{"n_layer": 16, "d_model": 256, "n_head": 4, "n_kv_head": 4, "head_dim": 32, "d_mlp": 1024, "vocab_size": 2422, "activation": "tanh_gelu", "norm": "layernorm", "norm_place": "pre", "norm_eps": 1e-06, "positions": "learned", "qk_norm": false, "attn_scale": 0.177, "bias": "all", "tie_embeddings": true, "parallel_block": false, "init": "normal", "init_std_qkv": 0.0262, "init_std_o": 0.0262, "init_std_up": 0.0262, "init_std_down": 0.0262, "optimizer": "muon_variant", "lr": 0.00833, "lr_mult_o": 1.5, "lr_mult_down": 3.0, "beta1": 0.93, "lr_head": 0.00356, "grad_clip": 1.0, "warmup_steps": 200, "schedule": "wsd", "decay_fraction": 1.0, "decay_shape": "linear", "final_lr_fraction": 0.0, "batch_tokens": [16384, 32768, 49152], "seq_len": 512, "doc_mask": true, "z_loss": 0.0001, "train_tokens": 195900000, "steps": 6119, "dataset": "wikipedia_en"}
Each number is 500 + 40 x the weight over its row's rms, rounded and kept within 0 to 999. Layers, rows and columns count from 0. Numbers have three digits each. The size before them is the row's rms in percent of the matrix's.

# layer 3 MLP up, 1024x256, rms 0.119, rows 355-380, columns 128-255
095:484465492431495485479489505447470515501490459424523487474595495551470523492507504523503459493466488558496584554477433485499572481486509486533513525463541503471546496461471594547468507483528486477529445485461489491528460485514358500544496495493423492429508557456546521513471473525496479516469488474569436608404517527503553545511535465507479467546534475412472543461522530521476595567499
101:574498469422528468467466515481493517546512480496470486550482599476544501540560500511500478587511518518520400482530502507505544537451475489506516488418565505490467484467495481426558502496474458539432556607543470461492495482496478527488445511441508463476440560449540506484484552524546520435526475535558483457486482548514449461560553553504454532451503506445496553502504505539439518497494
096:494474563482534477485581570552536509507505545471461476482458524519518474502484512505558495479480484450533477480476534517476456523485488554535464474503541508544578514534503552456478477479427469539481439457442550514461456544509493458561416442506539435498502525410498489629473484418492548482491459592587469483493478569473461493496560508470411443513430462548476551506525523478468509454489
089:460482524500518467499502503505472542513511491536502521510586480452510551412487498562557524451486508473617483470580478501508546523520498570479509421520536516466554534544430516465500575490576480432544560477575470471443459545463510531553503538504507553458573455521505519518542371508450499516547481453484439528494513501475484485513508523450544499503420466517464499399485457476486518470485
102:527484447496584542460567531428566490518515511497482534503537548455524472480503496514487526505489492492448571460554424590502545499486443442572555455512532514483454472446509493562434535475446506511464481564465438467446457532540439451510479419520434507464534474502496580510502504492503452470438503463470563464544510442551449486480480493577528530473425490494504522480504459490448534556545
101:551507591532570509453437464516476561477519421416444474500534501504495560452553501459483534510477564544492479524527519500546451536496494484538521454557484491493469530557432509518489456495437503533460489501487476489480466471479478519551572466461517544482478517483481508500550435470540464456536543470503503509529461580495464470407516543479448516395472481476516491492540509503426505550467
106:545483536446460476526543516553506470549597527518497462479474531506432472499475439532397451501504491490454463476473488426519549518491549485538511530525494478525535436462485514587491558514513412445483475504503536525454461517568523537538427507417468498445521566478534539513585480453508514569451447546460505531549538500510552524476503509520516494472497394500474491439482501458564521561511
094:479468547447502512489541545552518628540444477480500546496590462491547541454481493504500449427540563493472479588439506559491512538478476466451502445549439552510528552474437514502455511444503462536451504563482555424479514501422531472477421509514545467460457511501479477444454523464514513594507508518563533611431497479505486517576499495495480440450431495541468450477508446459529444541464
101:513456565529569493539515513571499534487552502472474567421469499492455511485537466457482484462433473524543483523470507531476503443446461498467486588469452453577519473434566537516537511522475513483490554441508578447449501481543450465486540493539561564461508511431550446470542485498423491451498410504488565552475496563498560569488436503424504509528548464465450551546514480445529536559463
110:537451579524480459506493507493533463489552461557515474505586474524495486522454481495415449516449493484528478488518539508531518512438549540531468419512553434480489490519496527492529465476526526500523449455507504514488504507455526551489500502607584507463552530520493508578475548460464552531557513474488462505457488558453498543528523550521491562559505497514445587471529497460527501507492
101:463505584449466501487483490489550523506494482479539478637514500469521474557533507480443519530500502397491433521520534478547528518523600507477498512480481463476504469468538515485433532450510514469478570510433537507509476502517506538462481488522468486489413448440540519546509466522565517508500456489463499487517577526491564512446542531538509454501469476554540529468523505448478517561518
104:520571488515463559438524462515459454531459443520495476523473522444508523478502492499516537562468521497519504470399528463484560461491432495509483510511510513566471513559486464487519486557480517495504520476571488486526480496533488505567459542469599484538461487521461550503543474501509460507501535500460496438522467481450456489540542476539581452525469467464475456501515469504531491606482
098:516554551503477465509452511507538497455556493480482438515481508477433512501531534494557474528493555541439423437487524467522449558511479532490547487453461509433539455477508471445495513511471441530466507505545410433532561509492543531492480490519524511531512473506528439453488444535492564539483517466538488444480515510518510501523559443457541558449488566457541547501498483519427537460524
100:526477498517587540498479496505525423474511548503520394549468456450490485473508547498478459555529486484527521474519550504534465451495522499506475540465506507494510455489513455517459460453568503563482575455466481515412483507483557513463506465504520456505451543494496457474512427420470496535456498548533485440481421586462394507520522491434584502483426543492458519503488501511485455537411
093:462499439459418449515543505474572467467487445489495520499465452495466433472457564533452489519527550520527491553490463541547477519543547393487527464505462489472514556567532493571509520501506481519468507516483547531510450533511554469486532584549552463461516565509505538547583482402551544518469544478501498490471484534565464547505486489523454509527495491456444487459525486518539488387474
102:493542498550522451491414501439436559490581566487475504549515517482455525474591586497630513485498513511512491549520513529503539446569459553502605562490491433470581502481524532525520465477490543497553531520484524442499487552550462419524470476495475477561521504502478491491495473538506488497458517483424459499505456485539493539486458537452447531510478502486533514516571480553538434501508
106:462548485405473631460496471519565514485533494518471518483440546523528504482492494450431528600470482516493472505442515500489485433504513464532532542529488424463498533515473483522443500490468464527474480520444558531548505527512479537523601526500451470496523466485538451470539510425503507434411476533445517478553398497482487521495506455498462515465502532517523495527491491548461474542552
093:408466576524573477555437536487486481494554486450563440539512486518435472515473564514536558551487463541471550492484552510498458532486596427490542449433581490476447456548510538499451530531563501515503427474470480535498503515545533482502524519492424507435535522510493488497544469572503517503512537512509513481483478508574456525463442526550486495390479547466453445487534519539498498462477
141:512563549514466554507529549496487468495519486531499481499475526485543466505447486411521593517491520486592428456492486484499484461526524515539498410473594463468469534440491495528480482515509495558553468485455487480524526496580493531480476479539475489576458463532513561514539530455505573536529439542459480473510520467443507520549535515472590490430494486458457481467562448494477480532428
099:480546559406458621428532538451548505509558485493558499531463562524537481463548484561502504445471521550516489462497506498521526510543483459575526533494502477416466569465511535578505480555509509489488507493472530496514498520433429485497438463554410453556432510545500515510446455482470417526473533505516480578512479538560505475519473477535511412472545423525439541482508470507459520506471
093:534510497496481499517472545475542500498476545520523585519473528491503483506436479462510481530553507463551495522471428382532510507469461527497514522516515478507490529505450496497521566515477477456478466421524462476529541485523515483528487503440527511432450470501541545439479568403485548449470425481484496502546442531539514437489497522553563565482512413521419508502509456472456461412470
099:420485529480492494506493542475533453460456487496466504476433518457523497451438491475506503444480553578492517491565490487570494409570456514494520570502505424480456434595457536552458476547505506510443447516499512493475544472444522513514493435466511460468506449476519581468536524473562504488493479536449542489504514497481563541566528478464484517506475472544517513501502430487489534477544
098:510492469473410448476464481456497544531569471515484490423482477550499542489532520504589504470498464424469482435521479560458481499509494487533515519445481484416517508533455478452495474514519505482453524483515496443550503529472514484552418481470509499535558427504608516423552494415513542519437506538552470488503509442583475504535475438514479519517452469512549559518479494611565538482500
099:468522473551521509495448455530483551566555567524501554524480491534417432521542504570477497508429497545431500457488493573469498502504462455478450455577511548480469507448524581538526551503534527499444531471506536502505520529456581513551529543560459544523497481466526497531510496448607424605514516483490501470477467456551539544543507499492489418549461479377492478525553498451432533379464
095:456434518522449456546513504486566500501471491474529511492435494539557516564503482435422479438474479498473474503556521483562530445533443446533537504528477526450540437555479522516503492507470410588517508547477528547504464505466411376475551535481489510525487479470535566516478525440494453412451507454545537456540441530499560528474516501507547455526525467479532521535489412559523504496465
102:539532505513441474499530492447473502499467553489515415453522474559450470446515556488483492537429523502454467511430515456464443534506464553550497509594471540427455480461504468578430501420529508538488501488546471479549531463396491543455472471422517512505566559522490561497443518490506503502453505536534543520551526532463517501500534558531490476503503464524484567498539477451477493491495
# layer 3 MLP down (transposed), 1024x256, rms 0.0816, rows 355-379, columns 128-255
095:476456536578484527537491554487487473541511486457524500479433479498542554532543525560458487536512520501511540447548462440543547506486465616475497488513471474379557530469528514549544470472553464504505472455498505502543587506538509494462548495462516500479548537490408519513442465532518531519449442489527523518484498451503483477465482503547453482431555489482574512559471502555446579416566
107:431541508479506504460428478519568486445530485493445477536493476527474472516580545576503518493457478425491498480443465471546533513469536464454405457423552407495524501446553485498608494595467552537479496560495531449485482474526542527487444504564449537473474534434509519527501546545556569492441460516478499511483503496517539489535451548506491560479576542513497540505539560485466470395484
094:461502510458433552486513497504519504497485457525517553483571404498537474441470505536535457528524490502550408564493496505439514537455500524551461472522524474506468545471512478506554437425512546464485475496583553499575520485548521450521416549487496510540560511579436452508606478522517496497531474477516571487546485443471546556480436498513470498503574508492505522450482386541490474494462
091:491478508512523552536480548537471411478523512511529564582506475549515470500497506462446512478483443534470518515479510494513432443464478493450522531461448495530496466384536519504507441482437537537448479492496523525524499508560488518491502513455519493476481486522522477482517470491514512530557457519482557471484503469474485547500448533491482535523505508568442511533489533554516462518534
097:448480556549498444532500483491506521459494529527455481518453487455537483582476449496483500509431531553580477509573562524396422469522556525546498542527409501468444484507547515527439514478595529486578529479561472492512526488508525508464574479454527507497485522493430488489443490437490531535499508515461448500496539464533508490504465529506475444427531537529505514551531457582603474463520
100:518542427493486484396458487497542452535520600475537495452556529488494544466547471463440583511487483500477446514499462494559494545527554445607508525485605477467501494465560525484543506487445450496513543565479470491548512470469506524449512444526509482489550539473566477502550434542486463458520554367538412440528491444488503485438570506516508510581455449476473427537533461484506544501426
097:500547470503473461471489550529546499500423441470533515484546466559472480580507468517497535488498566468460563525487527477466518470467588513470590549550520495510505467472542589555486508485467528513506467511534436437568505546501518446518486559495464499530514419503447449525427510576441525594579462452533446464513595426490491391472556584500477564524506541553503476488525541437546492489531
096:464501469496487477464453470484523435503532450522465476471443570485489481486502445435484506506440455572517447538488503509488440467492551508467469533513515502463452482514465495483507480471426464395540477595484492513463559532531494519414557514513497466510502524527419432565611520474570528515489496507450572474534524528456446536546429534592518560463509487475476448492514545498481463525450
098:545520471541546481513529438516451583522520425492535483516510488454496464526429535498532569545565560489494455458532503499472446510463553510523511529507532429507441438541512509516535540488533519540501471499534482534538562484509527494497455493502461464495492478406548419483439455467521480506483492446518530458522499498465499518499542498512478453477467472538555480448428443549523507458383
110:460549473565546508422480494558513463519486539472531529493530568494502465495502523485491481470524466477493481429533495514488518483488549485492449495492513519500532568526376545441432408516494551452488481467511472477513532502543486510501514480541469536527544594451466576515485568527477507503512468493506520460476489519484463477526588557495458489407460481485453564433504577514484461538582
102:458460422544547527438500520506508512495570575508487522537540510454507475492497506417483497502583543491534483463586516556510432518420533493474524520512484589545512488492516465482537474513543516548528448475482476496507509454491540496477500482581481508509488559491528482540524470564480474464555416514492476486558540441503519422503463485531440544528613461516486459511437502486464534477496
097:499553578438454480590455538501550491549573564542522458445454408564500529449529518488508488562403453483545512509512480498475513450550521532515451477503522522465506558459431547506445529520591534485508461469473535422481509447525464521474484470491522547484501494483493516442524582564490469485538513507514496507465515425560446575490522528576527460463400541471534504568471527454532540486496
103:524446528413564491517502437490541527495544554495491508533494503518459508492475453460464545518497513487530475563501467436493480530510524517514449460437516484499583493477484504505555488546504505539456466542453436544464465549504519451396501487495408538522520491526575501568507480564481548473487426505497535552485490492497508508506590478561482489444470446489428464398448527617482502509475
105:459472427430515509548518505541469459525415460451507555507513470457573509557472494495521466464505440519501514492491571489413492491512497520530471540471499524484495544576520479429572460516429499471509501524495474571486494455531471491486627546569469478490557396456540527510518553481465512539517493487471497550518561500533570482440455517459440611531489485479586483419510544588473522594518
090:468491540497551495524497517516489489486484471460499497527464465403438574537460505547542506476495450492490473552506474490486551427502497501458471530502504442510515521531510449532529489491516593585493502539550531464430503458563576541417535517475515475521513502478436462530565469470548483486459445578439535526521514468462477427527499497474518539597559542449512479475478474520485477569565
107:587480449516504518498514567452408526536491515511467507463593620510524459535545479523530504505460506495533469530442421521519488537529566457510527518570453576488464487466485537526493549543526490438514517548564484573490447487547511528450497433497520526553484482481480517468487453460474482473575518449419459542466466545471547553450525459466479477499479433542472549533524398521408514463496
100:454461523515523528535429501500502455517467601540491464515480460455488460502517528548453473537457529517510515515485518518480452527533478484490545446530502543500444419504517513460500506517523541533559535580533601488510501537500490519472506514400498444500476552447563482510643524523472432486475552447538562459533430454488444534456444480565488517567503511517502490469538449564494479541510
096:505461460546513487447523494444495439519427491499541478527496527445531579518577488444431516436488594463483433405446518510495462495513551449495488502535452446550453522511516509414591519505450479464464523443552549509530448540467569546542480458527508556477452569597448487512469508513525510497482491500498532519539420519492450539493511564480494429526551494570506477515497445492473437520481
133:580577479496569459481577503505530496524501534519553540490454564502514504398441478489551514588569516447467486507487422541484474432459495515462549513565468519418539498484474470440483542537464508464488489466522443468569553481517534529491499477499500516529529508450514533436493547512496522490446490525411445537523516501449523466469541474439558473400499511478444518465468516534517493574525
093:518507540457500498521541626520570520544490492512502518550527515531527503495480456503525550498486545511468496453523442489508482587515571498482530412506499519387486525432500512522487486553452490455561510590436583493520425497510528507475447496496531511534519520455437392526552482493470495462422416481468471535482457482491569437501461457588412510531583434481514475427487524505471514523529
092:430492503510559447497538540546509553509484537504527559530536457486533539543467548523571558492524547434508564470524497445509519554422467466573498462513506474543565542436516442445501451447499476451475514431504534531553575522488449476473494519491487506509533572539509562553452515449446554482521489533531566483501414486424448506494512468546460506495519498507486490533453466516488483488491
093:632586474525492509585460544568496546513536567422490507542495514453524501481515528480550481514505540511547479446429457481568500453465466521502497534498467456386549486497487468475435478482456449487553472512543534430466520481468482636539530572532506515542541477429483523443484454540491479548538485490584386509468486473537444519462450557417535498490501522531490572505487532509522510502515
093:502475514505568472478464505396564478537503516494459452535504508468499516562488481470485460562546496530470500499518520520490502533566466453481454488475472525485450525466511534451507466547495488470538456490543532513499433457497479565518518504484555567498546470554562423545527587518446462502560492508513515469468512509471510506501540486508461487530457478479571525507465549523512533499549
094:512486546540435517457527546490478468493519499511498516521489507484489503485475497551515501530426517428481528536522533459500467547576483469511456598549442520469547538484459505515483520443567429463571436458457514506506558563511491520522514536445500537497530575512434558552455519520467551535464471441453451466535502541422474475464508513527477499496433537613470539457528487498406496467480
093:549571472484553520417472447551480386561486488567504534467519479425418481535531436454453490531489474579465520551456535462497511546540482478513493516495455454521513514494520520496532491545560517511410581541548467521500460486485463527551552577507479478429544576512470413521484535425511551512503485555490530439497468504547552498467472468514432577500519561451521487543539566495526475565511